Part of a small language model's weights.
Size: 16 layers, width 128, 4 heads of 32, MLP 1024 ReLU, vocabulary 8192, 7.35M parameters.
Architecture: rotary positions, no biases in attention or MLP.
Training: a variant of Adam for these matrices, 114M tokens, 6959 steps.
Each number is 128 + 24 x the weight over its row's rms, rounded and kept within 0 to 255. Layers, rows and columns count from 0. Numbers have three digits each. The size before them is the row's rms in percent of the matrix's.

# layer 3 MLP up, 1024x128, rms 0.0738, rows 72-126, columns 0-127
129:124098105165149155152119147124121156125125142124136148155121136110155159149131098159115142153154158147116169109142117129132165111174093135140121140176138126183116133090130142141145196144120170115178145099143131143102112107133134149151140077094107151123166071106113162114149146156132169130143135128177124130135150094080149105105139122125115154121122105135125123143150139149130097074135
136:125154145113154171166122181158090170109113107145106119108137137133160124144099105127106161131136141137143103139145122145194154129105101162155134151116134148141181126136150121132137129108108172107110118104119107116124104136093157077174084100139103171138157136139146109104138115137117135113114114122200088165105109105133105119108153139117128141101143139119176114153111143159130148103149
119:123074171082128114172137101172115128073086115126138125146129137168155122142117110126164115124140120119142141106163102139118146095131147107129115124105134142146154142168129123151146101163076171151123112117163112103186119145121118123126105101158089153178141117116110132148126111125125142135088119149173147128114147137141152104106153106162162125146126143144164132094127120121143121136204
082:118079094141131189161129111122139130091112137130161122165159124113159108190121116167128155158128124143138125087146099115125135104130119148134102182139118100134128098159184108128137169116113155144110130115162117116122104125124173113156116116165123119158113128139121118124153121099102147105088119119099098103153135138089131099122164135150137091134133111173135128152150120140134170139198
053:129127130149121158141113112155110137101103114120150087124123161120171153148109140156130112133145125177120138097143105122119169106135084132127160167099123121146113094127160105170143149150132143106066190146172147110119109108104143134183149124168098128133115133123117128120174122138107149144123109113135125133191079117113138140122151097111127100164144109142137127115153102189118153126168
126:131111082139088128127144146137126132139118167136140152156168166162146112144153098116159110141109141120109122105115139105118179120184143145132146152143136119136164110114098104117167118143146095105110088190124159098130127121129099095158137090178089120181134124134130161114104143132107135132125159129110112141126162152168125161125146119140147121138118082186134097145115126128101176159143
056:164113136134127156133135166136090147082111142127195152109142146145150154165121162159122113097139124128103131135139134152127161107146121124120144174136110124125092120126155101158133156117119170141091142117169173123127107123121147135170139135160079137134124110106120084124147106140074171132100142095151121127183110135110104149136159112101128106150167101144148119174165144164102131116150
074:086090129135151141169146121167110170099108147148146100145149125092149139158080128166145133165131151148112153109155137156102167095177125121132132170137111114119136105145141138152118141088113184118106148111146117121130139119082130166170145089130094144156150115111128128127162105139100159141133122113160106134179129087150123155123138095121148120152153101141147136120153113159101177140147
056:120121154101108144184152134133147146132099120131175132139132157126160141152087128160173112119148125124126132108116136151096163121163137168120147176175130120143098117117147136164128149142127139123157184148131134119104112142107162133171143116170098135150143102137105121114159139145083151131095121104135141145165105151147123135147143069159164154151150118164167128100138074127089125133158
048:115126121155087094169108131117133139114129103131154105148146132121162160152137111146142106104133157134137136109159103153089139109161129137128114172137066127151120123150133086145123152097139155143160177124155077110154123131135159145173143114132113141114143073149093161104173156156097160143093140123135102122148098127140107098154157127111142097162162106137115111096163109128111157091150
122:149130179123136153135158146152157152132128136159172124139108121178153136115112142171116121098163119181144111111156139202135130113127134113140143142147132126124148137168169121155117131076129163154116137118116109148083131099142158099157079144107112085107101098158126182165156161116123123115157126111167156151146127134143144135107120128117116135126104098141153087164149116109141122102136
037:137119125121110117160099149143134140101134146157129106130131159113140142143149107139149139145106164137108083105153111143107146131143119158117122169140099150108101114155116116146141151131186182153108159109147090105125080115112162122189135100195093120131126107142154128089177103151097153145119158094124128123169112104132111106143157113132146130118165097169164145143133115143101146105162
121:137083139078128114156159143124129132072104110094183142122119133113131132134129163120122106146162133134137151097147084120114120109199115139147132133111101117121125079125101137123117142082139120160135148131159185177135154099136158091149148115106105135089144123112115104113173148100125132134151133111165098159122108134143145100129161110107148157151142079138159096145149129168134127106132
052:122118117107121126168132102117143138067127134096142103119126164109138123166136127132121175176136127162146119109134103126113197116152126129133146146118120129113106143155143132132152167109134163111135135127151115121106111120102183151181142120170114110161143094160116123118168099130088165110125149113132139120159133139113129124154134144134163084151109100164168098128172105189088143112154
119:123094150130160118132127151112175122104122084108189116117099116123126096102120148146121098107119164140152143126146118137117150119163149162148127131094087085120088131136100143149091146126169124157163122192126165143157130094142129132150148124139113088099120141104129109109145141119136147113135147109092149142152138138153153140136146115126115091192124063119179135110142097119108117165125
068:103115136151112131155182140149129136118118147133134144129154134123160156166095146174108127138116162128119122081090103164133164099140132153130125162153125110102090101129149095139155194125128175110141199108139125101128120118092153162159129120137106106130126093149133118094172136125120147121101145135136098137143095107102102137152164126117111117142148088167169149119173130151122123108158
048:117121126125099117177122144134156131122120156118123132119132130119144133141061141144146135149130163134134141101137107155114167103164115144133151201148101117147127127128089130178141162127157160148150171128170116114101127109117203148135122125160102139158155097122118132132172093121104172140157159126158137105172111139132125121145153116127169105156129086149129157136143101154087103132136
124:131130130099113155191166166137109125124137152141143140105150115100161113160120141130141125154104119155148146119130107148142136134111183187089181161104106113135129145122139099144115140101132151154103171105118118146136099084086173119145097110138116150130133148091138136092145147145104146148099111132149084121136121174148137126165141124125133118131177105178163132140151146119102142086158
048:142119119150136145142129087126154133117135113120161117176127147128127133161143107154140124088114200136177114115147141160101184108142120144123149171128075117136079127122166117179112161121164120146165143100149105129099125119132165123152126107139074137124149108138136156134146116131062144128105162143154146117154125116137125134164134108114146076129153111132138159122176100138125119139153
106:106149107137139133140131132147153131108130150149151138127100158156103117152093121108106107151140145159106162109162109109119128138148135163118145116124128089163117137097122151139141133150140117118131115170141121105173103127116143118161151103192097084102134129139099103158131126094123172084117139180126134111107111148066179094120141111079152152156143089137174125148128143129082160110151
126:168127095135121151159136135149128128141128152100153098124120142070151113160127124127123139173117132151128092118130094110156137106147081154138183107141133092081158144129159098113089137112082161150132118136121108155117088130168119108140119135129118140117142134101094164125108118159112188116088146117108098127127119128100109138129154067109173103107121125136127146112155121102091157138173
112:140087175153114108173081116156104154106063095112135138117144152107145135184121126198124119156113126150136146078130123153139122141139098136105123140146133129103129137107155082140112122095154127124119165112143104142131128149095113162163129113114107139160110116100114117150150104130081146111136118119132155127185121105101115151126177095134121148112168100163142127122125140153138166111148
055:127117142154125108147140128135151126093106126103151103103139119138162136153129142133143129134131158116125149087147065141081153102143122115112118164146120148137136154086097134168123176130139148112108157115131114133134123138144188150163160106172086109134114109095131141119179090134111172125097141120127099128194145108086117090154131112136109117151133103161132151092137084156088122110133
061:116143134117128124177153125128120127094116159127163120102132126112161133161133125148123109142150165126113134103139101118114190091159146154108128162144110097146081126146128123146129175116130137123130142168144139144141123133111153129144142092134112095135116090108124091068176133137071167131114150114137131114156118133123109101164163114129142097201175103178142127131151124133098139141174
144:112086145100122154133133114186118131105142151149131129063128144130141146143094120131128137124110151160118107094145141093094159162150133160102145129145135112114135113104126105170134171135153124107126107147146134115144095144140161155130161101140106124147144107127126146105202112154117131186123122156163150146115127108133122189136125115141136139121162122120180147104172095120090177099144
053:096101132109125134169123105157123145112090130100150112103141110111155129182122139163178099131122137107108113082124076146095166125141126147108146199089127111148125120113153125143119140127167151137157177109141120135101125122113157132178120135141116092142140099130125136104163096161081177131111135124136160146154136104109121108106153113133140132125167106149122124101174097170103134119141
117:137140161175119127129129129141125137127145093122139126114122140105091135132110134148144188142145105155143114132139131159099178119107117104152133110123132169136153090137139105150153137086100160119168145110121097078151148150121144143145083100136169150137160118085101105140145183113131152104126130111161099131138160162109091163118186175133114085152177124125156154116154128135121144126120
048:090118159107146143123107143166146168103127111141145127125127149119150164142138116144140111118130146148110150101143133136120188129149101154138133142127127144151094120118132101175105160137130148119127188122166135119079117124114156155146135090159070127149123085146100141091178113141085163128093135151138149142175088124127131117112151145143133107158132124153142164147168072162117146103152
061:123088120143116130196159115134156118069119128125143110135111128087156106153127112158157135120111137151121121109165143135116165134164133139116131148105129104126133095134140105147135186147145153169118161129148119112125130109147139142168120101131073123131156064116125156103153100125102156161131132136172124146147150086157095126132152083148142102132086096146146118112134100180098147130150
083:122106157177145150161184130162156109145112118142140128129080103083164130149131112146113142142134152119127112098128104123140173069111124118134117126122104152135113125166094112132142167109108149160114129098156150134119138137152158127162135114144112106141136115166095153109115111132110170124123146103186122115154110121124100073119167125134090102136142070153099128128166108151134081102136
118:139124119112124173125103170123134129135126130131154098152114150111120108123140145120089086166137206131137142115128133139150146153151112150124126148134110144129115124117091125124115129124099134146159133152171135120110088142163152124177154126116102139116150117120103151100097095071104190090136168131149105078133126141122093124119114107136140104120090071135148118118179145162121092160156
052:116127130105114147184118125142175109106130101122155114109162137096147146142101126159096113138133133163110141132116139117106175096144078137118136168113118141148094101109187147149114180099131120151126140124150126110088125122132153134155117090129089126125148155141102123127157117094098167156109159173130098104184118129123157103097134115107118097166132122151146118101193106148117134114152
131:115108107128156183180148155132144145107106092147161120114078154112118104135144133131134111122156115160127116135165093162126131097116126157126140117109134153177137166128145140164128133098144155149142147157151142056119113146103138103147125129145099096107149145150113122138169160138148159105125176145207087115117127144118151076153141117118118126123139094166134144130138134141129141094139
094:138141166122152123171160125126112151063100162122172161109126124169151121151144143152123114132093165127162093129124130157135155143161144147158154146132099106180132088104087122175125133093130154119134143112138163133139132098099141142156096123145111148142142089094138121149149131131095191115107145149132080144138133137116115158161117122155158106160120100143096136148170148133119133144146
154:143132140121123161160148105138118159131127127120135125137148104120124091148151134131135142129115097181120118109108114111154182095124107109120141191099115155171085136110163142130177150158089169121113105110118137103069121102124148158172124115152123134189113131095121104110134123113113141118133148116147107107130144141160099108121135127157172113121110077165147135142124137144139157157194
057:144139130077110120152157132142132112058116105131164117110136119114131154162152128134141136179134167175074138066154108136118195133130118157102146140129109127131134106132130129170153162102119129136133165105138117124116128133113170166170141095156083097141151130134119119143162128163087159121112124129127129145155160125111116112144149112146126127128133123163159128114157102169089113103157
075:121140119114177140162127143163162112110146118112143099132149147128123133112088123121138129121080169136124132119139113109116147146155118142114151156136104113156138129096109138147133155160123159135142139190142120134127134124127146155130128137175062082098121143116097154119141115114102157163097163144130150149146123124150166139100126080135161105135120064138184138069152114150136162175140
072:092082134142148129179119119145115154113106157110119136102147139101140146143111097139112159151159184129156126089140091140098201143149107149139138137152114156141169139128141125150111149114115161122130118127117103096118124106113153149171158129144074128143135134116124154160141116131121139103105124119168116118198111083133141132107112106095155078125128137163123136094142120158134123101182
139:131132164146131156128118155103111149100098152171140121113125167110162164164118124147127109191096114153095132122108153149135141144168108134094131143117126119130105104101117100159129101109135139159088157096146160129164151113105111161126130127110139160128102131093068090092186119150103131128118118124126136097119136095112110104097170114099106143090147112148175121125133082153111131127149
129:136110170114133114173133113148112151084094141138145146102124131165122132127126127147135129154159106110131144126164144146139129138130115172136091130141142153112150095141170108155119126091185120126153148153113111109126117143162173143168096130113108102128169121163135110131136153099118140130154160117147109155135167125171127173182125125129077101148169069146107115112125125117099185109102
111:114108102140119131161116111121135103123138099115219105132092164107120133147154144117129119151155144130151150115144083150139153149113121121123143117143123104173131136110149131136113154132110155129129118122153113119093146140123136141182148129134052073105134148128119172089161114102101174141099137146148133127134137125101113105144160104131116088166160099156094144161159128116101135097163
142:171112099177119135121166153129179119119099146129109116143100167127150154132152107140125118132118152154107123135107107141105145099124157169142115122172148145138133120166112156140125131148139140112155170162158128108134115111136112153114130132141136074163144119152142129111122133110113152174124172149135129089201205177148079133114107146130098141127119096150097142138130112151130098133125
059:123132128139114104179135150148089134070097116129163139132101133130165136134115141182121125116132138144135158092116121131115182097147121106106128157110116093133097130147163118158115175135137139124094148132151130150104139132108140130166132084161114134135087138150122125117150085082104163146091116136167165141178162107167094150158157115150118092125144092145122143134166121123094121116157
127:062079180147128128188120145127111154112073129151133127107126129108149119147141145129139162196145144155112088138116106152158153088131119109118112118120145137151112141127124124145090173136134122118115141133126136124139131110122130107134076082110131156144159112106127158113131102120110182144108135150170142123147167077132106111093189123110146161121132092128094131134130128110140143137148
051:111085105106139134168128131123163119089138165112143104129138147135121141143100130154141116114111141147123116120134109168125153117138148141131110170104057131132098142150142124127124129106142166137112140149135150142109111128126156157181137090175087146110169107144129125101159061133093169130134140118163089151143104132131128107139157074112131104124113100181144124115166101164106134108172
084:120119149151104116181173144146119152123098117112124151155115125143165152159136094153164115109156163112177133119129148142154160115128127111112113159139122128153166115158119142193087154148157140102173113149127139106151148093107123114171116128156129146096131147140091139130144161165087121154117178110156097110169160118128108114114144101160117107173117098124124110118165122118120151113155
109:119129124123122127161170111154084157083102102120114117154143135114167151117108141155113147182093118106119120130147131130096119126133079084116146164137130119119153141148117138122114145126063138111133126106132138118135108140156128204128149117122070110099136097121135110107126090162087155155074118123101140133132163142105128105114140095144118105135152142152163131103135119112113133084186
115:146125127113094182148130141142105112151141111151138096150119144119110090132101150140096132095086135136097137104138093109105139121121102128136118146090129089123105110115147108140123213129157137130121136130120156147122086164122160127173115115148127125117138111072089156093158122155117160119118152194148113136143116123158105134150123101118153135156135101138113112153157099194124144090138
114:100135120131121121135169128147159074099163132129117144131086103136130116131111099149115098136121154126137149094096074146116166140140093162122143118128102147126107100118127100136143139140140201153122153118165128153123121087125144131146160127176110120152139091153110118116145144125134157131124137140198127120143161149133122152135110139139135113134149108177172152108163132199107157095160
074:162136149133157148188099136144094136117135151151139114116131168098137166136159122134111135115097127132140111076129121166124187120167098135143150162129125140131094138117142130139114148129113159126116152095128104124121136140096143176145103127118082127142124129127122137113156121165049138144088133136122160115158118090109116106139131077145124112119150126135157151117147146163068129092185
119:137135098113132169194123114146151145110081124177127122137137144108122145142120129164117128089098143148147167148123085128105146101189145150139109137124104107134175123070136119107162111142111139113111128096127124094116119133052149119131113120151099160151108096116123080120122125126137176136132100105130120141100117120108138081123145129122164098109166142129136125103152150166122150143166
054:129125146138137173151138118161159147107111095126167123115152126101157141174165137147140114136146153150125139079162090159112170120180132136109106164148108102145106090137159114141123157136100149132128185115164145148132117121123155133140171085128092105110116131117140133106138110143082168149130138110133123169159145145115132116146162115140156117171155119150158133118154084131075122109164
137:138141142155102151160100091129141170101087124157144116142152134128142125152123112144155138104091146167127109138112143131132143155126129112097137152149164107108161138094162070162125138153152099113098106126120145066149105150130133169128118070135104125156149122108150160143143137138118139127085138102094096118104124108154144117166124111174173116159099115139106130141155170095121168101150
059:109080151117121128183102139152139133085100137149204141148135128088137103150095117150159130125139139131134132105139110155115149114174127140098135138132117116152141113136145130170122147123106171130143162142122143120131100134103133136185135087173112123124133108129122114096174102130106174089101147141151107124142092088155148115142140106109128122169117116137145147106164091187116142111168
130:084106147131125126132144089105082157115128138157116102095100145137105146147100168146128153096097141123130137136139125110152132090151122115132151102130116172169151101124136105116162161088114135169105109126148123119162098130103101108114160110156109110174140089097139120172140082132145140161165117124142150104134155149120102095092120154107165114138174133139184125112128117158112149083111
# layer 3 MLP down (transposed), 1024x128, rms 0.067, rows 72-125, columns 0-127
145:136093077179123137134145165173107114127102142099108161144085128102141111128091134115149108108118150125110138127133163144119145118118105121127141191136169155144084105134092130126153166130116121096116111113125132155126097121169125156135146075116099144123138127107147168148137171117103168148127152101138120119099128084094130080113142147122111126084142100150156083128165099106101139119117
150:117128119086116121099107093120153126183106113161145125111128135164169086098140132139084120127151143132113168141146130122100126116143132161129142113120060110118117129116130131122103081092107131147173132144115132160148110119134127149107141144139132078083132130125108146133144118155116127111086151143095120090090131161131167127134081106120142112125127096104088164100096137113153133178065
133:142127093099107143122138118091114130142163125066175113142144126144109085119154136143105120153100086120121134120177124112143113138148155129156113153120091069114160123152149114098097112161165071110133117143113122116096093136097105159093148145115154156112101155122129128132114133128138126130076146151073123117095144111131154093122127140155146120168096158160104146150088126135150099144124
080:112161130158129111135152134127149113140130101110110093129116080108115105116150141105124148124121122100139115131122114111149137138113147118128143144123177126141187137116104115114119115147087127117101099120122118137106120106124087094036116140065148097122129138095115146122073155139126127080122158065145128116105142134138113182125124144089112129117098184111134098162139132111152088110116
049:102126092137125151082146137084103118140118137124105139117124115177107098141153084161157162136119141131125127124153120127138138107170068106160132152164121126091144109091136151126126098166146074118139155181118122111152119146155139090157125114113140122111110129129166151122078159102104111121090129092111141129120146135173094113108098114146092154154111118133113087162128122085145134133091
140:110149145123118169128121135161106147100172132171115153101113117113162171117143150169144118115100137118153173121095116170092079142101058115141134119080128140128116108101154130115123158092104165142112109090162113102156125140124145114150115161157148121120106096118141134121130124118115106132142102126138159166133141140102131096092154133127147100099161183097107125108160157138112140101157
059:122140132150056121125136150088140120104113163131114179129079140162123097097137110120104092111091137133137139074052140122121116150159104120079134142106113132131121154127112121119098134136103121119125123089097121112146133132090127146133150131094135122153073122140115172117115147125104139182136107130120135127100152125083141129099168163110117120132105148148155136141160168138145107104088
072:129193078114159143126096109144085124167123123129114111100144141144120140075146123087162124093119105097113131144101109127088127166151137131150139124167102103137111104138158140124127137146124130180170124129106161116103163138145157141178114171113113143125167158167133117159109124120121158106097150161109138143104116153113130162129143147099138155137133161093144125087146085132164109115120
040:116145115075157131115140076152116113116138124177083143128109113131160130124139098124142131096210114131128113140126090178117125121111100116145119121158132099090114159156103130082107122133122109141112093126127115125152146130159103082120133134141149123128159120143111111124105080071129105102159130103121167186135128154151125128110130125107129126135146163094113099169097160103152162129132
037:125110131138173151147123097155124154116181122104161182126132132136100116125128145075105171093104119127147131116142185144134126123106094138128090085091107090148102106123133107130102103173154115159159143136140116104153123129109124147114121159109141109093113128104161150128099119080112122099157144119169139097106150107105129123162120121145056121103175112140123120095129133137137114135162
120:152178101126161111153140124125107168080102107124133140159153122134102125102150132106128146125112120109161148160103062149154103122112160125106170110080118055129139143127148117110108113121112101093145144107107179120151160100118137129118154122115192122112126114112129107113096129146144105168134118110079131117160132154130104140156142132119142115121121126131108142127093137186159162147099
010:114120102126121137123156160099204132147129125134095120104101112157125131131113076162115150127149081108124139152124145138096075075128121137136123146134144170090157079111139141118103113148114131103097114125139143130111175143125136146129127131156123174090106119139125101149165136127166107165123141103121107142095123131137179096167128173126082113143114128108137108113116114124115062144127
133:110127140086154156132105084115082128111081128150093138128166137126118170134128104092133143123095118134152126150130113126107076126085092142114125137145097138160109147164135106145169129088110140152146090163120085141122100144147128148099150150169123117095114128129099126125087115139125141119144089144087155104120078137129155152134112125080107150078127108133083092096109127110120161129121
043:073151101121169137085129108125125089138134111171117127120140181191103154100167119137115137075100133127144135093126107133089118121168120141125131125120097108127135117110113126144129166142097137170182170143093118144121122084111164155098148133160188106137132083121119127112121143123142151145156097144129122162127128145120145130137126130158132155100136118117138151162142136146088079137115
113:154110097103122137118155111128086129135136183131099168136145137126136151130145123112120171142087097129127093150131104134091074132087131117115121096123144146122130149097141119085157114120128110126148076130128111134092143114140111177108142147150170150070109133095105133145115115168150107125134099114171135127106116144134111157172116124099142154082131196139098160114100129122150139135090
068:136111116110158135102136096057081093163120103122114186144107117099174104140119132118123113129128108157101138133074118107180104107142147161119161117118108087119118132118144134131132112145111101126112101149125117131130144108126117104109118109108123123113114127117145141143081124142152143144131125123104145142121117147144130147179078131129151126117106160048092118123062149146176153146124
029:112114141158126168096152166137120155115106186087139148147140094069142108142162130143154091097133127160100093164116128113147116131127155150131148119124150120103150159135137139118125118179176128110118117090135108179110139136109157137138093094146146170121101118132131133158119098128136138150113178114111134135120092142114111182135147119122123161151100126145148088131148098120129135109059
117:141146148142103140109131077135166138096107146102147148133119104146127056144152107136099114090154132127138142150138168101145102124129110122097097128136160131117138117145118109123102092154137087139084120103131117118131158153158150155136106140116137139103110132128180110158117155073133085153169155104100085149082152149145149142174117135120129144137133136109094085171131164098128128129092
034:160143102156120146131084133095141135148116167162112128171116123135089113109133155135149113148106110093138183138103155139130144085110107131088120131110128080165136158127119117115134144128087125137113096139142135129115137141134115149111095168116115120153158107139149116175106121109141111145113088107165148120066140157129164103089140161102155130092137111103134157113137073060129128149131
098:078126128143133085124077122132139114144132110095124115123122137111143120124081140128095180138169176113109108127103163151140129133102130110101145094185104151080124114100159107129106129121134124120138118097100108131115127117147148143127162149105136172152128146192115111097071149139152166135150139134130117203107123119121135109139130086137115120139130111072133099136115110142127090151116
131:105098139154109117115132142172115121115124104156141141112150128133121210141125110113167124099117125120139130120157125167119117132133180145119102108069110129159108123135118118147133124134162129162130151100119138109097181144129090149065137127143182141145127086140174123161135124124178077136126110126156132158113132090160132142157111134134131143108134152113135076095147135119107131099087
112:151145116135138115078115118129069143125157148132151127107120123105098087124111102129152163079150126154109120154125172150115137105092098121103097131136149118117124079134119167116129053139107127118122103097111095138174137131124153151114091141116154147131145113121153090152095070149196081145133158130109128105152127146121126116118111109126096093154143135107130135099101153131107115122137
037:145103182127124133111127108119117088157122135153150131093138099120130116093081139131127117117182114155118089143143158126096111103077152137139093175115126163135133079129126116135136092113125114165111107148084119153110104125134159136115107179095101130169093102125144165154139130130174103087148138112135162117098134116102136118111110115162127146125131128131149169089086111109085138109111
054:105119107102133127109140127132116106154148111132130088151117142149150132135116122096104164099075119126114138098083105133128128169107102139123119127122065156126102140145118126124187105102089129152165093140138089146094141153092160101127106117160131087112143114150171134113131112141054117140139116138161146114115161119109136172102113141135152134080125168139148117083132144114127175112142
143:147089168148163125063166138132111140164136110135109142156107131144154124143119122127139154109164134128114086108108189134120133127113109151128117130108166138137124144124090159138153141136140131070135089121130112142136142172096179139086069127121124198105145142133104110140143145135168104152128155128131127136072132091155103149124122145166112124142125150089141143117135105120126124103093
036:109100125134141146104091100121120150149119126122132089125135116130111117147147149091180133109168112100137155094120115108099122100116121129120111145178096125115072128135124075166167073132161136139156135135146123121116165144136131139165132118152115095139134107140177115164090087104130149097124123148112122109080088157140123157131118101114128132150131094127138170125081102074141157134163
108:136141109127163091131116114131160112125113127119093106128104108104165112134173120116137116111140149103135119143117088107130052144148149155139161161129120129115119150130109158089131102126120090149099098119124145178122131098130069126066129179111123139106114141159129118139123126151140070130131154123101136162099130095133149120145083085139156157120113172144084117132126169122165112114138
039:157174148148130132093121190165145131108149143095151117121131154140115113115123150059099125144118161167116143140182125120117092147139155131147135139141092082168156143118067085084135112146120106116101136142080131155157119105117124112127144125124124154100115109145095133133114108115134165102091147167108063152119130155147110104127123140150124107136149137124110111125147110150146153111112
059:133135108088144107122081167115132090135099132148141162138117120115135139126139087112153112148146120106088152153130097142118127110148158100153101155145130174108110105138079166121112092116129113161172183134088145153127100139106118121114167148105116094145104146154159074099157147142144102110152158160138117118142100099125143096092098165111101130112159130137134152139084155156108140137139
082:167129130131140079126137157110129092110168112160134111144078168157175113170119133122115137108122092084105107115060130137114151157121120160142075096153129179169143163107114120136115126152120115099139131126169155145109107117116109136130117136115112122137099147194115135117112137131064130118091119105142161140143144123143105173125113108131139150110110144110108147124103146124107121089147
118:117109126124165128151121105105128112118108113115117129148129136188157111117148136128120158130124108088091064127107134149089110114120118107164099140139143140141163134150168139130140103107143187102151148099160125138141115116076150144118091142139175141107146105126068102104132124161119085082171112140095137143137149124160153115140155134099128110140143154142113171108111104185128152132150
032:164143098117079169129125125091076114111142123130113131152166142112094145104135125123130141142125149143162082138145120089154086143127107078133099120127088112139139173144136111100134106135154113127147144142115101166081113148119167170157115127085167116109088141139103096137122117149139114128157105127106139140057141100123130177080145139140139105107107099117105122151119149142125097136121
144:100131143087140093135117131168124127108145141162124087076112109113119148088124163124096162099156141107160125116152128095086133114103154112136132148148119145135088121094160154140137187130151162142150129140098080119135117150105112143110154135149126112120177124142100097134108128095114165141129132109163211148126140150145151116119097089090114111118127147097111139112138125149136100131086
094:089101143121096094131132140116137116110146092127092132107135117172092123090089124132128142109129140088112130101132123102133134163116079110123109126164132142121134135117139125143100094114131077114115135165108134110095098161100084127096127154136108088144110108135147152115108127116085141152133150164102163160094124118148193116064108106128132162123125131109147142096081138111106107143072
143:119116159148083173096128097113109119144136102146112120112160141135160090139131065130143111120110101131159153095128141109088106094126114154103086184139093124137102145103139120125088142169117123165135132075108114166118123100135163172123124144129111122122125096155144145143139120113105126149104117145139148136077104156101174090120155114108146160131096087098100155136104122100120126115117
044:112150094139095140131108148103124140133143143124116137167138166096110134098133127086147133092180143102126098179158120158115144111133132130157147131138159099107131109186101133135146105159186085130154154125145132124094102122122130076106096105147099127122137139133109124143096153140128117164128152175105118147151117148168114124063103128147110100161102137106123123128098116141167098131087
070:103124157127143120161086134110110141145146144149136167080105130091162109154127097109124094135132140111135185145126140121135126157109093163161138136164092132119116132132134104112126113137112141163125132120134123148132171130128136118113133131161120089113101091163167121133107122096086106131164155161165122179068073157077159141110102119156117138105115118127138171141092131110114145166149
069:080131101069133134105104142124133115104149129138138136140106128131127134121148102101091139114084128137098131116126199076100084122129125163144098145127110116042067129133151120123177134129117127142129095098134137111141134136133079135110112161122118116105152119133151102149130124134159101146164134160085062099110120162119121147148141106127111144127114102113125132137122127099128142112091
152:117107120110150146116101143140135134134121114148134113114115127139127123131131156125119125137114108122121118139127167150153132167153136164142130068114134128145109133126122142142093000133115157156142094176102127132110131131136144109103118152130123148119099112137149119142127133116111134101155117110100112153055132114152112152112127149132135142084130177094137137107168163141131103122132
130:095091149129185081118115105121135127125141122127097113129111106144113135136107166106119162088124130156126129149129088116127122119123118139159150150097123126092106160135157155114144094142120112147123120187135136145131116136126059086073116156148144103093106148114114123110094139128133105093139143125087141147120142139166113158132072118120136140134088190139166069111105152131133117141138
124:151138158182116141117140136096098079148179142115104130120097158187109093123089082139126124099136142143159114128118144122152105179133097108155117143118134080105141153162092144115169123140100111104113113088104149158153128153105138141116140106145119128114139102148092159126143132113163108139160135127103147093102112119088094151164133135152157162130108113148137146139167121117123083147114
138:112100130104139119128096171141142138102105148112167109111156109096157104140127158116146112146131136136098162122142154110145061146138142120106124134067141111060111096139099110119124133165164131117074144166144150134109096141164125118132114086119067148125108127118178132129130160116152082114109119147119119151097124128131141096138126127111110173091130133111115130127098119085096144157146
056:125175167141106143120126122082141159181169130107163150127129100138092133104119093082174117142138132154156175160143132124159113150106147156138105125079114134158177146144117155101174146150130164130112136138111124148136122128179098100087111109123141107132127170149120085145109129147143158132099137130109120165098123141123109111104091117131113117130115090141114137130142110094070136138134
151:154152088132072140089131130142172099104157151114112160146100123115137130118191127124152080125148170142110123143168146136141106164140108116182116165168113089114135136123126138103164137145120128110152082148144114143120128105125132131137136139086108142116096148132077155118088115137143089122128147064154107101090148173133115139112130154140120127134097109151171120151129120129113101129107
040:117162130129115152127132090133120106144108118158099162129155127141107213115143065127144111172186132141092135148139144120161142100124155142136137118146164132156107118129125110096085139174158099115118101115128110194110180146133145124125157126124144150142140105143100106130112124142147127106166152104155162139147156129140120097078151133141102122118102106102146138156146092122143129110105
080:113115105132121129110112114089164126143067119151161105122104135162101114106126132132099116146065158157184134157138126091135111102113107139094153167154097104138088107149150112128144099132114173159140154112077133138111110141145160137093115172122136079123128177133140139179156144120094141132122122131110152111110138158124130111115113111087138151101098142159134127093121112150161130117104
101:118117176129144149096104118109126113156102154119142142092128125163087141096113155114084125134148131131141150125177155125100130122120183157128098107144146115109152118133150155127126106190159100138105103121124106131143173138148126069126116134106182144143139081132143113163103119127171097111131096124125094149101135120133138148166145139150150170143116120114083111134122125071116145148081
109:144133132142166103100123097116149127136154165090142151139100140138075142140144132113168136121160123115128177120120155138162091115126100119133079137148128130064117172154091142122122147158151129121117123150112130163140131087149138058070101152122152108104133144148161114131137131115116135119096149140120144130069144163131136115163079132124082143172130122132133109158113149130133112150099
122:125108116105134091136097116114144090144136123117162158130136158129114132120126131126152146085134144142170097162131113109114143109128143135120115121120109114119073127152119161116107144141175139180171129166115134142142169121134116118111161157116136149122106161119133093115195154068131141163132137118084092109106130155156138130150108178162084146112137149134162096167133144152127105171163
074:132144149106115121125109173143153144143138150167116146155106147151133135168149103116134116110147140157110148084104197137135087166106147121100123147136119113129107114091136110143114121134135104120125140143087168121144101135119109150101127138118133136127131133120123127099111184104118090117136153162133188199138130170116156146087095123098128158114148168135070108152124150126093138139171
122:106089140134129118158132147120130099140165132137121110062123091122204079132151102110125124097132142108143103096174193149153125156111138105092135149131116128136135109162138105145095139087123113150116095182149125120153130112169109127100126127146116065100163117144120131119145102134143144129106144086095161127131140136166141128160135096096114128156150131117116130157143157145144120126117
045:115162148094130125147094148134144119112084165139128131103082151130111137136129119118147101135155152115124150135090163098089099106175154124129142128121132159100143129118149148139114129140164101118121063161050132111127107104116136093130089144184169179140137140135134104113104163141160124134124132147099152155101136128114127107172107114113157125143120112157151142135108147096078134151113
129:128141158102109115116110145128092095120173152145094148130142165156089183145131121140166136101158146142140150102150143134146128102102104101154091112101139172119123138137107156102114166085104123131113099140154107160134189128149122114105127168158117103142128097123149118118138155155143121159129110107157081124082132149147161098136132168150120171116104126115157139098156105160159136119096
044:119153091161128132116139127137115109171174179132089103145151138165145151183115089123122119139145145122142131136124126122119163163163137137123111131126114119146118110153138138157164155163157151110119124165164119102134117093125128118125174158153131126156147175092111078067115148148093089155122104119134180162138113143161125125118129125140120136143128110142142145137136098089101170171158